config.toml
num_key_value_heads = 2
hidden_act = "swiglu"
rope_theta = 10000.0
bias = "none"
optimizer = "muon_variant"
lr_mult_o = 4.0
beta1 = 0.95
schedule = "wsd"
final_lr_fraction = 0.0
max_seq_len = 256
Each number is 128 + 32 x the weight over its row's rms, rounded and kept within 0 to 255. Layers, rows and columns count from 0. Numbers have three digits each. The size before them is the row's rms in percent of the matrix's.

# layer 3 MLP gate, 256x64, rms 0.282, rows 28-99, columns 0-63
100:106129107118167122098185138126067105106104135095160130150135107203161156151211084134108154097104177142143164115098111113116102105086138144109111084072117139091136088092138126092129169188154190
108:139140082070109147115140089067155151113122121146118137107163126108110164093087090108107159151162075126176129086100126108168135120140134213145181149149148148186062084139123068152122169164099143
095:085098097144118142145139089172167143075133085144191135131166119128067112145123127111126168081117130153144141127026149160125170146141137131114090151139084079148123088095122142174113088200174130
115:096148066079098092086146117179115204103185135163075108140091070077142124125124131105095126106065129117077117111136130153157172192139156142128137123101135092138151144125135072125134176082113128
103:097101106109137094127098073137104147092157141146109148155140177150191147128084158124130138116152136194103073122096187083120133190138095169121100176156126123163168082167110151133105085148073070
105:160130137117127131092129130119085079066122179146188155197053169107159127155104107148144103126116070105167153137148116118091178145120119124168114129164116146174093088154144105112100104160105047
104:123132163106150128137143161115118119147214118099121128116199167153171134128157118075176162163093107201132145168137123191153179156174140139117100127068129130194092124147114103153075126129132098
099:173156063146120148099124108208146192093079121185145160108131135109159130166118101059126137124126136128115142161128142111095186071137151107127162132172118119125144076103123142140208127178097156
085:112059160065146168108096152162061140138108177146111170121111166144180131103144136169089097127113169048154105139156143126111087121162167133104157099134078134159117127143104128113160112053153101
096:081104103075093130109121166132170119105120119109084100135131157123135129113129152178166199106080140128120071133141099129182106118142087206147073130109117128152121102079078182117071170078152141
096:159140121108176123101167110150111093080104092164116110170107140180109068149093170089127100092131177089159121175066127097097156115128086122135122095111117124120072115164123177157120168095158049
095:195102147101041203062125107120144142174107118109070123146103107077146101103123088107125158095090121153162093113108118107152140097142132194120079157083115124146150159086083119123121122107133163
094:166101097142127130126118079148155115116152155156122126120153113146128077176139182158127101145183175169124093173121104146167130133171153075150105083086141113131072127108160179119157130214048134
101:124128149121220117177069121135130092071116126120034104135085110166035141135114085070130108136117088131103183135106111122137134106160109113159165133150114093178149135134133135089134129122108128
101:111118140059143165115142115150153135134148111138167074149055119139157138133121110066103143096118124117109157120077150196105086104141080156167194124068121163121112150119188107176147138108182087
102:112100171108127176188154104138107221103098091170122164112133114125114095109170071128099110112153115131148124079140080129076109126095152181126142135162172089141149122123089133097065135191166137
096:113150116148108173137185118122108097099143157142110146107106177174120052083180181174120161148095106119115107097139125182124119149150179122165151143117068130072145145151174169071093110081153141
103:196113166135096081081142098127109143100148190183153167120078168127105105154115124052122144151077109109088089179116128123095158163109135146126102146147152102113166109180115161094122157132057143
097:135125122150087099018149110170167147097113118127119082134174132091086157118105129129130115133114211139163137085075121105148138144156161134121131177184161068142089135152104128111173102169138159
093:141076055117146099114191202143082141083120129160135132118134162116117088128156125147092100123126174172134128095104092110121192105127128100141145099128121106126110082163086112079139141176123222
101:101136138174124134120163145221120139067128130132105143123118088105136141124163086157103113107153138141152134143135132142045110096127188113075100156100140087120102107141129199064125170075134190
098:107143149154125089115122153077080108121152178151141151124151091161165099130124109163148101099129119087085119170073100160071131159174159173168115168130086072084147139085117117094177121209122111
087:121138077077140135123124181180159152162130170122154095149133147111141149177105123039052095092120127121168140137166087091155124146098118131105147097134082162147105118109091119177098153089087068
096:134138096109163155107127157145144169108106127109096066108116120131138129168187050099103098187207164053137141111137082110134136143094112204122144113088133116145073134112145111086086156126123117
095:133128116113176107102166115156149128105162144090122148165128127103122197058207105056138127124162170150163137066152078179115121165125172135078115141171172097168111116102127148165130158141145141
106:102153121123141171093135183188174038114151123079105144127111148151140129155068132128096152136160130092176114207114155105104176164134111151167140120103112159187109139106137145120114109099054125
096:157155134155120185131127126090068105140066106116144101135103128140090159184085133072130107119126139128137097167127118154165144058135105134115154127087150125072152070130079129177154190160067172
101:143153127082141176130100098140110082025077131188163130094078132126149099115122132094172158162180141060179140088118080123124126157078091139122123115165115109121117131097139134166141094107171121
100:133155122139128135145148143114094073115170158119124166159167175162096142184110137176187126074224117107068093167156152128080126121102127194114093146142177151113138152099128110084140155139117153
102:070187118092141061152125146152143102126125166144086159138068150128121146159158112094132085123145160062158134116166073159099139072123167105113112137122143102036076149161139140114102139133134082
090:084170151121103192182123101133110159105091123069084129171132090066106151115128117137148139156175145143124151129120122169164083103062182144129119078127165174113062127092105101137164099131116081
102:133130110115123119098145063163142158153065094143114134073159099105125196173135074103163171071157129086143177121137152136109127160122073132099078116067165186094094128132161144109160090136135126
111:126169134172150133174114091119152160028090112153109101141086133134088140172127151165139110098126149133112125126109077174125106135151203133139071110180092134146157143165073109139171178110158169
103:190152105132138107161201132128139109096137051087098149126123110123144095199140111150135095120105076074101099182151088062154146166159140108137147135094136132087104093146128123201128141101103108
104:122171071069100107103170138166109102082176133111171112106119193102154151086185104129150146135155164110221134105127119164098117148130110106121097178086123143070129122079148124093144110133085114
099:132079156142117153113122087159122136146157147105099155096173139149081135189126125128157170108151107143113135173062141074112115151120064162183138143130196144163134098123141085084095152042167115
093:180130095074115112115148176121116103134105036162154158099153148172126111131099103131129134139175108130097104108123116122143069182143181161141148063143144127117109157080120146163115152207077087
096:124141141078196108066147139135171137161153091119112121125134099130088169098123151171108096069119132139139188062135104145113096133190106152122119115139184098081119154163099169124151215123133100
098:121115101169196161128156107097184158127151126152156153102128152163102164107194174156161108122120141091176104129109109113155103183158095085150065132151168099130082180103074142149142147074137096
100:130159189152126124114140102136126120088025093148139097124129136107090157133054142102132056162155088120129138094165094065174106103085121139130156126109157124137130093134099086122086189098133098
097:144140147087196115128153080063182133146071142146108127177094096150117118113119147128088189111108130124134169100139132068129101148127127091141045167135196102129115123101084121119144082153174155
084:084086067120084110110176150129174168111138144165096161143144142103128148152134139161163146137111109118139030144124145176110156130130108131078072156081144126176110069094083152079155119176113145
097:135168173101113178138134135106145133093130200208096107116130104190153151134150089156073160165048119091158125100129140117084089085125129106131108140124085177142120083106120156135124139161189145
106:139131130109145147125124127125133118107092145118126156133090143141117149139165095192106135186149058073096145164109146145082210151134165131093157121130111059147163181153078183138104115206140160
101:145198141145100151082087111126086109095127093086152135147183111124113169160154114163169165069157114117084145143145142120115204183155096094083101145113132100151141108141069082075118146175134119
086:122151133077104117164047156122138105118080108156086181142185097177120115124165138103109141135123109132083140143145117167177185117138098092126120171159099055134174131166079116139140124115176066
095:153137128116101195104132181145204117134109151174118111180092132105093129102161142095151134080087117087175161157106131073155108107092129147131192065106121136189110120158173098138144083160110141
107:115122154129124115140160124130149139153055158151142127197135086172134134131152149139096129156091134073121203124110081148165083188164089111098106161181149087065107152113141097114127201098135151
100:136148110084169129130086161096118090034177111161104064135115132090184172102083182148089125139094157088158169112139119150133098106158132153096134133160129101138141137152133114198147153090080120
098:121126100118137113112190136112123156095136115172109120172145173169128163135085143115068097199178145109155116100161150112169110095126149189053128094107118200163128112133065147094142169136144157
088:164113090112148116087110129082146170152131179163144091119069168159189107118150106153145094195116134124145170154100162149144110094125093190144184126104163077107076092147166129161140155123072137
080:113097085087096154109149161149175088226142108128100159130171098122195147130112148156105161085103119175166129089132056118114119142165115166140101122104138080154147094159094069108141151104104137
109:150098123132118149038167178107109126123146110152152165124096071086107140094174154115134070148123059123119199113096154149085136084106110191166129110156153060135131127124114139136117143146076119
097:091076174121138099118124174176158104113186132142116124154164126175114191121093119133075130154175130187109145105153145189131154119113158133129149128092120185127162147080166140049141137124086074
097:063129091107164131179110129139102136124125134136143122117116110099151146180139088096081147144149084087116213171153117099132144141129073120170133061092111141122153147071068117104174198116159113
098:124133132113106110102121207120121096101062056127139117117083172110132127160105096127095168141175177100156191165082176102137119118111141159097084126074056100108134122104090122135109164167134137
095:125168145141114106156133141100163126073120135177082119170079154120143155147171104189178099098064116096095128143114124121064116101179161118112118089163116083135139150110129104147218130106190151
110:143109110041122119053142147139117121106209154122111109135075126138086116134163121133119142125154180084129132102156177137118122104118150187121122170173106170161069141153124097050088149129101142
091:160110072136114128082103138116116091101173132152120101078138081177124094105092163098074177149088136127129110159165073172104118131177152154139088154102183148166191123186147101091169142146117111
096:112153122136069166153134112151162123143088112147169174093097070142163149130144136143133109144203134120088176193091095149118145115062104158137157099160162119141097135140116107169165048142189122
097:159095084133114088118186169137141144155114118048119097133103203175150129102171107124130142169138097074113150167178099114143106170100088127088100093136133050144114136139100095141115111146166077
100:173085105182116181140125157139130138131159143144129135141105131086129116187126195202113095182199148121117158161087120141166186193170112138139102139151153139129105143107135147130148090115062167
114:127047112126162145099132090088112182142121127089087142121093108109151118134199136131153118162163173126122185108136157165070086168117165183130142147130179131098132202113152142127076101151135170
103:131118198137098108132118178126117179129164082131152116196118137159080172113136159094120197127164081118091153091157135175114126147117182135128134123152169100162127136148149089048136085183117103
092:171104098119129156146138099099081093151082188082166154131134096120159129110075174153163171136104123127182175122153105136183157158100168161079151111138156148169096091125149135178123188178096111
106:089149108088120116120100169130160165095136082155134130113073173144152106134125129070151127125106101161133097134102153095174096070112120152168123139135169188137074074103148089186127099164085204
095:093126113096123139067145165125125104161152198072100107170159103146094199123084110149098087083147096118192149114136107098141125195116103097150147167134112085132112142113134176198087119148122122
105:144150132095096158190127157116115061086103095127068111111178099142115115119119088161113144162163182076053178139122154130175115156173121150160160123132126114140138114157126141179164195149145083
101:169168171089123110146083141105141133149102170135072133122138161149094157120092176113128146091121160073185127174139069110164094101127144147123126156136149056158179140121110085116124194113159060
110:167172191128196086131176143133139088113127173093120082128081162135080149114176169119106146137078157092132102135152160116079147137134095153122201139079194140144087161129163152110108123140127157
104:131133190063058101109133092079098137151112154160110166149076135149136104110125119127129192118105128106126142154162150174146134142148147172193164102158146100152180143124100123140075187083174172
105:153101102118143156065067133151159132118171170136151091138092080138128123174129090100067102115156099139151146181118130108091156127138088135171170128183124124118127122122074034129080096108179125
# layer 3 MLP up, 256x64, rms 0.285, rows 28-98, columns 0-63
101:057124172145180153174124126175061075111124119108137150090194143102087154120186149134070131048159098095120140139110158141104157136145117110114141076124179134138124090145146153073133112141125106
107:101126132177101160121154132176113156145124149079135133142140126068155096098183115162092091053064091088087162114134107112171115101095059091062135097102090085148109142145155095119133130105119117
091:150127152116127092186144129158084125130132082155119126169047136117117078126110096132128075139083134159146120123208094172087146130098128149099155152170097095061119194177145156117139131184137138
104:162047175210177137138121141102162094180075146111179118109144175157101100123087146150142175100127103118119110138142124081122116107088118077111166138167178106115110107112140133162114062158121149
098:182085139144108136110138106138095135153107172083120118146166095068129189075162158149119142139073125165144189082139107160123097133113128144160145134100155181171097144085168167046158135133103098
107:101142132104155127128104146101058089160183152057132139075133157200106120079123165140117157100129065145123142139106113171176091120082144168118097083151146129124145126094120180143126066173122163
093:158140126149181112112179135024082151036179136170113160144154110137124132176105062157114155125125151127112069115139135119164100135136103106134099103113109114123100161156107146167104188141149140
100:106119096105125174084113155173122181106138083144116067088095080101158090145126072148135105064075076089092128124070129111104160092163087133191132165171121131095139115124144104132106121154169130
074:152117128173095112159160150124184066043134115130132092144141071141089162178125105142138121118176101178107121106128153114132143117096087143150087134116145058159168107068134109086111092171127184
106:187110134166127102123128100051096101132126142126110187163064173172120144125150112083038117147123149105114151158118145101109094202129106097190094114125094125107146079128140126188132137136146134
095:174164053132100135115157093119134109117170116159156130193125154093095125121092132144140162080145116150225133147087198114112158140196103138139128152122145126081101082154152137115155186146151120
101:116076124081109079185126138137155123159113145077145141132110116144133102119126128157107142094127113125089111123198123152194194197101112106126164075128186188124165130075117181132103177157128138
106:130114102134180151101109085101158166091092183110118168072146063103097106196126097137127099193178164168121112139093081124098140162101105134174104115118123095122157117137114076068123128178123105
113:116144119155137190080135100147126187098136127137133091170113064166182106101162122142171122098128199130148092084113117120146090147109097111148168122142128160045102124175150107155069130146162181
098:090153141137080170157120124144156129106133133116121076125060141096126205095149144101141116160129161153166077100118153160134093065129105156145236168124087147089098116116124094137161156117167109
092:091150123153166132178162157112139128174172154122111146121131062115109159161158048100106149061091100093139146143159127104083115105111080154115098128107188115113112140112086098143100102087195176
095:142141119164061095129115088177160090114115182129117122147152106126080149186120112163142105128127073186163101130109146114068161091159095104147107105193110141144099102117110166126129123081037114
098:122131109138120082109115112130112102123138147163120079140191235146077119112146105150095076142120132131064060117150111077151107159101090125125131116080152150117109153085147116159133049159162120
093:133131127096130105169140153131163108080159107162163060108131173166161130126151132034099108082122116147135076105097137169107047079152092093097126111171111151110128092109134109190147138091144130
104:112132188140111170123086081129103171116125122155176112061124118169122128126100147161150135194132103165125110137107109161143088179044113124201167069147107157149141147061100136133119136093145120
095:124045158118146102060156175148084082108175160143118157123087120107165115133144130151125071101123163120145106117094120087097116128128168076109119132089155137142043131169106138054104111133103162
091:142114155061166149086150128157137175154096120129096112151074154143173088142147217115141115145096124188112102081164199196158158144102143076130112137108157143163119111137147116119087144113135087
089:082073140142165136182123058145140096164119090139109132143119153202116131122136075140137135113052156134114109148074209122131109047168121158121153132124108106126110118158190106101145128161131138
107:118113161132134095120121114113208091070095119094125124156173180175159100055165131185132138153093151077164111125116138114124140179146176151151171132107095122182174131117100122145116151104074175
100:141077159099108104116111118184166122197067129110230098087097119213109141105135118139159075135121109153125122140134160103143119128140110153130153150145199139080151134118098103124087144156148158
111:112135187148132135106182111104105107160151173130151103149143119150169122111082195132147177104108124107100083101079117146179081194128111140106187119083113115119087151150143087155106051090168129
090:158116143148153116099125131203109139096126093152135104214144186142118179118088078137103103135109130134124073102122134091166121143148077138071138086064165150146131106140089154075094151093175154
105:113094152157122173089126123142122164149150076139104071120101128174133083178122174152224147138096142098108147109122145155096156101085177129151150117105132192106105054151201142133139139129130153
098:159121120137109149078117161142129105134123086114145099176158129133165104055150118138137095153145106160158117148088133097165126097109086135175119195064133183040124135167113114122138086153091056
101:154164117146139082117102202102169093107179104121113118107093097109109128147123112120148091116093143091127192098112068156130114123134188187084098127151132142078116206152190123167155135123149089
087:157125089102135128103141122129162095128161141163153132070166137142158163108192175095134135092108125138111123157135154118097154157164131125105206160141076158122177148195183126100082150107213099
098:091142198157123128133112174145147074136125132138174132137143177161167094138102177094098163137111129180157089139097101168136103157094117163166176115194064110135128142149109084151147163065098167
107:111149119097135117136159092180135187112064076144138143112137076135100075084154139122179076079147134156114076147151050176139186100104156170128133092117089131140118101125083139181134151136124126
099:028185160160118104096150157210132107171136157112064135134129112119123070128146112108114144161108119154127101166092104108115170140122177144137167160153069123141142172195151098142107144150129135
099:149183137166109143144112130158091146151088164151086101169135146122132132111140172120098133072079150160150112123106117156158115081140117122105149101147226088162089078111166154123141141160164220
103:126039150160153125135144135147090144130111137158123140186136089119187085192171169138109104127082127140090137098129124145111087134188112136183131142147112117114166135099145105046060106153100098
093:118104184134140138114156123164171124188080138055098171111117063155128123100095138096129129086151139126125194136133148178061099110123154115166186152170165122124161149139154104102116145127144203
099:172071157147098096073133107110156151181121129167107180116118109146106146164135154127094103121121127111174122053120077192179146128153148143143098109117108130112084108183203148187107136169119150
098:107123149142153052086140099112129111171073125158106173167095168183134129122173112085111106143176158093152098091176113137174091122142143151111113044086111102069148133128164139089088132143118104
087:151136088115076107099097097161136173191195127131098136143105134167145083159147130137119161181137160148118129188098210133164145114198148144119127122147104133124111138123118170108186061156139171
091:116158161160168116135149110166114104083138135083108131120158133142156147115149109090134165115145097205122095166152142100064171153190104108120079128112053132128165140200161140089167175081110122
081:207157070090105157113150178110112156114183144180096126104104090160103120117175113154109124100101091108112076130156136142118131193087172137065125110111142069118126132128114125057123168157150154
085:080175129139195114152186118117171187092126098112121079162098152097120092166131066156185164107180134158101114108135119127202139092163148124105099131109113092113111065127143152101108163116103153
096:142090079177177155139164121066179134170163076112131102108134128135153116158123186153065154071129073136185139106103128133125129107165070096138160127131133141125109187131120093162122115172187120
108:089079142142125121140128172133111169149104088100122066122088091174065143179100135147131074122140109096163144147142169046124133123116159167077092073111160184174126105151118164147134139080121120
106:072094139113128070098184111093138132132128099156149130141132152021161131157130130193127168095125094140163103133054102149096096115147175125170106153134112112072160104087104093125171126138109134
097:095095108130098079118112068118093141083147096161116084100143114121123145111107116083100115147094105229126119145146176123145155140165149160166128144114135136138196139127188167080053105135128077
105:149160169159201143101154088108116109097159145174176057076096163100148106173093114151205092101122166145162147087139111120124127073084135142118147147145106117142082183149118147136106118087127153
096:117086143108101145148063125153122070092161115152110031110175164069165103090105153092098096108119151046150122115177109105146103163141133062108124133091126139146101139129114103157140126106093148
097:113154130155130105117142129127124111122092132123144115143137114155151138100085142138114103096097141099128142132221158115136159042167209141163078124096092072166155173121131078052108114131150073
095:155115107153129114202114113185064089120088151145177109172080192106141137089180157141086176125115156164149159121118149095096109129163136164098138132123138079178149113060113113067133114122125129
091:129144144094143124126104145108156142067119158091051106121151072164161095122111121172124078125113157117201165092123130163171092092127207092126053149093096155102135135141132186150146134112137136
104:105127169163146130153113140171099130122143102154103075120106123119096122138071062160186084125106186110209102137152161095148153123111191118146105135084161146075131143151114065139097141063119132
106:087114136116114121137138086126129116147147068067097149229100150118123145075098127081146144138159115163096089124104109114131149117118168243137135112095093126189139154102142087130145160142111114
113:107093108092117122154109097123134143132100111105085075125133103141174112132047101147135047115142168057088185146105128120124116126092095089097126162148143162075121214096089096119152145138142116
098:170152140134144157152093138184153136131131176092075138133138128139030111144179138128197097120104072112143105089145068103188091157124163101196099101116158126139177139129167133123120106120110139
081:168126142108148116187068072140119116110103149126173113140179118133157121161081098152172121094130106154092169095203099107169084094101139193106164132167103154130151104160163154119206123133135129
111:148141118192109151118125119131150064114158120156121146127109138081126123145171186129163079122142205144163134123139043182099102137169104135178098147142117100184088148109154138093124096128189174
094:106110209118125159115160175120104142134118123075174153121086100107133188089162104093095085165169165139138131103135146169081144104081127131142162125116091070138119065071134122137049119126131107
101:113118096128151087109150164076145113103133107121092119180107046147108071060168084131165103168103108090098180151075135110151163114149159140111190129120055124152110114128083146142102110143137100
105:144102142073091048133115199175128150140147101078092091118127106117160146142102103117118112200146150112181115070149099129069144091179097199077112127098130111117116132129101121107117094117136148
106:126172167075091145176144088126121195191082167096123119098172079232071092136121110152105138115095140131138123169161160164117141113108104130123133113134128122124141139096152139110119116154199097
104:086066110180153157140138095081122174108091110157145120121111123090148156136125148112085125176130169137127150143071144190145085189156155186132155111150070141119173200102084130169112113120151114
099:099150130110182190174093142118086119123114160080134182106085112100189080139050145119150103093112128115102182163083186158180133120149156083122119091135153168130116124137127163169143138134165148
086:124168087110135195137135167129150089168166053149094138097144086136184143148192116092114109066143134164117179150094115154122118150131128154163152097085155153096161128173162162065172134117118132
115:134103064172123141131168101103171101148148140181139151120146115106133113085152068116173140120141122160128102193133118133105122177135137129108103040162191106093110115098125108135212166079127097
107:150136176125112134183091178151163100137098106149144109121143183110162145062176159079093141075139123127131117088168107173108114149165133151089153135120142077100142117125084162044095132131160069
105:155175144145116159143119145177123135142124093174145104104146076124140119115089112124152161073062099170142118176118125136038155136182176118121188181092150154121108117177131147169128133137068093
099:144092137135118166176183146117123143147080131146207156172117077100079080128177125144111121163118106134044123147138132164141148176107082110126103150047170138138099178140154117119148106127092150
114:090085087117093137157112114123145134203148093106124134089132133101157077121113140108168135085148088131204154173077094120175084105135137164154093161152105115165158151134058066121160095143099125
096:114154056100136154096116149080163054134142141107131183135108157135105088122177159149176092080118132097158153189131112096126121091152128146139144100186144082151153126067159148128121125165135202
# layer 3 MLP down (transposed), 256x64, rms 0.066, rows 28-98, columns 0-63
102:103027085080195130132144148136142137153120174164136143107146090112162107105128090095113156112115137134129182155098172109137169139180091121113105175146125168133159164127126186085145158106064153
105:127117101121158073076171151139083156191127098124169133135127137131170122094121168153096061121170111111108132177112071175183105145140070130141153118081126151138074073086126147121103114089161171
097:129148139154133176130134114162142121080090076128172132130166112133147119151108157130142142084073142163173150144042130175099137165061163145125159131133168153138105098021084116142141108164114135
114:152151130116146186132147130092101080153060096125123145151125157132153168127176120116130117139118120176077151191074103137172148165189122170170130133135120206197139167115158101117080115097101127
100:114197143150127154109196153123193142214099107159141117127121081141114126150161087140111098104102128086159113110139084166126129092122150132111091088095166135109087115143137106182160206153177145
105:163081144100142081115098181119163151121116086114135147145154128122107156170121171149060203165075190149070160113130141159088072168085142130105149056114147104166132114133135137115125106110151152
100:068114137153118113116197116160109134134110154067074141120161161108197132109163092076120118179169194093129078126165119116094120137128168096156118159114127133226136102142154112108145135116097125
099:140109102075111166192156145123156167142045102136173173135145097123106132102121131115106111112095172109168127193181179145132153156075096119115131158134169140105123171153092123076184093114132171
083:101180131130114118151139152137154112042162172067114118141097119085124112064151143079087129145066141192145119110124098125138109140164087119107127174082184114113131152061143138175128149157084110
100:108090140108117158123109129168155121219152148178168145120157111154159106141097141174141118081049101097168122126150090186128126118137119175108176113088132147159110113147189128103193148132099076
092:121137133119105126165186062115103141205168096116114100144157085157098139084116151138096107124143125123101099163096088134073074119118144100153046139137078125063114099146180134106179132116127091
098:113171120172138131107181083122117106053132131119113092141072134141142156128129153186122122169130161130110139156078155153131093108132161126124127113124063078142045075169148106155096101088152057
104:109149082143128103160135134154087155178167086133129093213103067122178073079124121070114146127072128094134158098113155185173117131126141152133133137175129163151109132096116130107086106120128054
101:055155094162147150085117170091124140083073107116124142099102141121100101181138115109112145124151073175114178131190098122159145072135159160101129142130167118093164186116106136186136067159158111
099:122197122151122072173147129117186108150125136123190074126135130107146140088098115109141147126159153155122126177137167155072095156126096132097122166177093104184185184158194149146171121134153096
093:155102099193182116195125115151059118167105114111098159114140095133094086160140139096105110088096148130177118207145134133161092166141144119100093090127147092126102174094099076102169158101147153
094:106140161060099139115150136109112125098081104108168075127162130081176151151113085120132153118176165120167169138134124136107145137161082100128164063098148083123193106117108173100113186105052129
099:138109123173165126116107129077174097119097199157101154216068154175144150149128144095106106130091100115099105179130121072158110167070130149115132115182124158163117146168139156130108148190126149
095:102093160112145170084137064120093168152161147115140133115127116131111111104131120124156139158091173213124170118082082101127158172091140175134070184109075112197144162115132147113175106134092154
104:064108149125149101107097106100199141089074118105120099197151106168075176116136162131104151087145198104124135090108158099163067114130105153110084169118142104090118107116088155116144135076139104
103:087162103135159103136120179095131161182121147174143101096144149173086168128149193141153165147134098109141139177148172093146104111173160127097114052100079147108123157152103123096186079177118153
088:169091104119081179123176129143126156114101085102107078135081147085104186149155149099104156098160098198111174149211168095176145106141137094133114116129147115138172177158156136136100127143099091
099:101116116071161091101106177139146151080104200162155138115126109080105164175112138032096114116135165113121122094149119083151076172100150138105166091080136161095127157146123133184099139115100106
107:114121113071108138130122154057074123158129174084157059067067090097098137223097130083167144106176100144092115153141121103141101098107087101122114074111111130118116140113148101119140117135116126
107:111119129086226131111084111121166159155156120116086115089172109157098148092176177107050131125148102163105138095137134136096116111149199139162097154112068141110105139077152102117165113084129123
113:145111099133088175067106129169141161097109114177121141130073105119097136158142162124132100153146110190130109186134133143058147093112115099179126049201173150140102134148096126085101153142109089
088:197165091156148139120115197121158173125068127148132119170131055139085111118117103083131162153097112146055095133113127121114126111177157085148122112099181126090131159166106157112074145151157179
112:168123103078122114148086166102100138069098068139139121134124115139096107125136150078151199127178102093154105150106137143195093145138106163070101117072104115138135186082111151130142091051138117
098:147176150104118069136100145097133128100091134121142165169116128132159150137097161100069121145113138102148081136142093124098170145215086115117219185129126171137108148087169140145113087185101148
103:054100124077122140125146144138195102195105155138121146181096150153088100165136100208082121132130200127152141095096184134146126111131110165098096168108159115137135134165158105095072113146129133
087:134117134117198099113141168139080132120109150094137100091130105210155132156105147135209137097117114174160142150087110068173129135139120200121161161121149116076145153171173172128166107115155160
104:164104135162120168167073164144127117148195087164117129147124083099166105181179107134179119107113123093225107116143129101096102109154106110135132136097182127126162097147081127161107070132124076
100:073146138107111091138099069146125130106127152106159165118119136101066064138113152186126109100135156185132047143116155135121086072116129126144145056142119101107112119139067144096123173105070092
105:146118162090091065100144105136131157087176132115117086205135150098097083058112133167153195123123139109122122045151179135113043103132126125152162132100121138115132144125101135108122134131073146
102:194110184121102150124160174081163084081157065183152115086115122185107115134134158118149133166169124070092145175135120119171098116149201139076160123130117142135107183159128121112144163131114135
096:080142092137098126116136130141167129192092068125172144105122133131140138081075115182192135081163112102145093116099199174111139088152139105077155146149075142109101089129079145144162162149116170
098:123142112172165138137135133092154136102150026085056150148111165132134169162167114101129132103083150191128131057132087104134138148081171104135090100109069118103127130184159119142159131148107108
093:142092103131088191117056127149088083114055088145158102114148119112137078103145170118110109097157147155081140121088112140074055159156124147135134143122068155147125174157147098097168149093109096
093:126128178100182139143121142125142119102084129127155171086212123090131141157125189121092145138056142130151119097052128119145164095138096114148093153147077103121153189105123170079184119112164135
091:094122135087163142120173097180154099119113121124138123115104154137138114138155153025080201154133143134152174152121173073136153182191151142137201137130139087131140125138100108139155070149155140
089:103154159162121075141113173136108103122134128154094122178115133186127159116134115145155108080149096124135160174082069146131096180064155190164125099183062130151116099124112105161140090163067110
091:137058152121116148142193176071128110107090187118146110113124080122062118131119150100109117149136122064160133154099158131108174119102117089076141062130125146089135147131165114142104111108039151
084:098142089094158093146168115119077131099129148140141104132098177168128168104121173129102135128156142207098130133152118112153137133206097167134151158193105156115131126075096104126080124082072200
102:137123169081159074102162107122069151094090107073188118137110121158084145170143133145157136109128145142137130073149132156188120132069132142149142152101136194150200089098148154138122203159120135
104:131097098097163156134088172150116104137090149141164119151160165156148097103123125144134196068087196117101147159098117138177101109102141092146146224191142127133091159183122086113131157127114107
104:141181089131089144139131163170118133130086121111130112119127097181089115160141093111119096101167121098168149094223135087121106118158039113111123071128089136187158183132185147115144135124125101
092:131108075086118135133147091120115122168134090150104116175097136163102173174196161059111078140114141042132103117147083139142089127062129157147115134153162127109126163083103148201123154122133113
108:114143125129125105110134137109123136122124164135138118161163107194104183121180164096076111156198122097116174124106123126162106169138149061123158142197131076060167129063138113093068121091133129
095:113142180183084105164112141170109128165134119142137152128170165130156130118040098106131147143148159086141113097104138179129104095083094145080125139115114113134094102117213152143136085189059108
095:197066138111099149131157159113097151184147125150148089104136086123098071161161113156085192157111083121156073057111165124122117111097117088086124074162147121093097116179102126117141138131133099
095:112136144123079144158158133173077153123130053138136144124086140180117135127083103176097131089073172142137111127089182165163131115067143144141151135102179136158088102126098188124160146119134209
084:066070111168122103121103126102154092136156123142199177115143152075126129120161162118114161106174103132128095110138146051072141158152080201142169107140126132178165121149157104130075135149147096
107:116139097158143116108117147176135134227135112138136081193124061150151069120157113152185090082094098150139149092097134126152145073139112190116143114104104156186103115111125117124154075154149146
104:134118077123111122111119149095115123195120185187165121074116128138140181218084092106116154194096118044145139123126148148118088115155117168127144135102108103151119108091150106071152147143119153
109:143158114116144125106114162104115130194157172130169176139089121100193117137124130111069196123163116101119132155162145137147128122096149061187126154172097135182124138142101136063137165079087182
095:170104108111119114112150135171167145104229174152122113111150118158117102106167138128147102119168098109129110106157070168181170121140084127124133162179211115109104129180153098145134152134057121
087:134117167183121113144082142169103111175158163150095122101143150123073133168124091134130112171136127091129143118125114187138141129122080201105170090121123138093143112196153100128207060166102086
113:094136119082201092138086140104095161140107189188143087135128153128142123058129120155110151121130134127157182124181137186130179154161090119141162093147190139141081147137138133202154094138122109
095:111122138099110139077165152161146126189089132103099123112196094145154163104151124145136146100118100153141083127186130063136209172136147123095116177105101119145074086107105126152107072128191158
100:101114058148092098114147151104164129105033154118071185142164111119119153038197125135115103119146155133102124154128153150077155144136110081104132141128107182130107131163119118101117142168178144
106:147173153107163110086145103089121122154088167141148151134122072132090054088116068141128129076115117124074146145074143145166124167139176092172129157120141140107158119086199090115068145105118092
108:090127182127167057114085110115130070056109120165126098153134114112171158134101162113141185156139059157141161087074100130144108097127150093125106131124110085120188095118138117133055140105099121
107:152087118162141165157106118064125135124184111125117095163112114116105126150120165165173090125092144112238076151119170147120164193090138113143122117087120147095139145143162053115087137103160123
101:145103099134128104178141092144106138047182128151153061138170174100094109132095092086143171150117069145076121119120150168141093169139164145150164178162134110131131210105159150131099145107121105
090:065099178082123126143140099120163156068058181156064084175142143113114107102139156119121095107169112166140130140112149121103184164117125140148137209141110146045136128143113116110154131152093119
118:170182109078125148143088173144119183099126075188140145076094122107187182102111085115132088135087110167111148068139087120127141141111110091174115168143160170131132128118109169167145105160076122
110:116124124123147130154167120132128104121146178076080198074086160119114172168115068158110089167129166154150165141134131108138159068157135114154161119145144157068140166102107057193111102138126171
104:073132138098124109148105097124172149124105136095105169092119152127190120146207169140135088124171129176115076092106147113176124206149105138121070153151181123087113179140147127106171116107176154
098:082148120136125170101129097175149124102153129145161130116124165152132151123202098102075151112132060143151195067171135148168132128118171191100112153144178097074090141117127159119127167099092177
104:138124173162064073127169122161082125063154188139095091185130102169125143121144089174114160070085144142123070089102134118117121128144136178143175111088162120106094120154126139156073156141095140
094:187127164141082134074172122138156139101096141181163085170117115168103091066123147158152123149095163093126141208167181167172126178127106126094156103155114129108109119108150158119081151089163106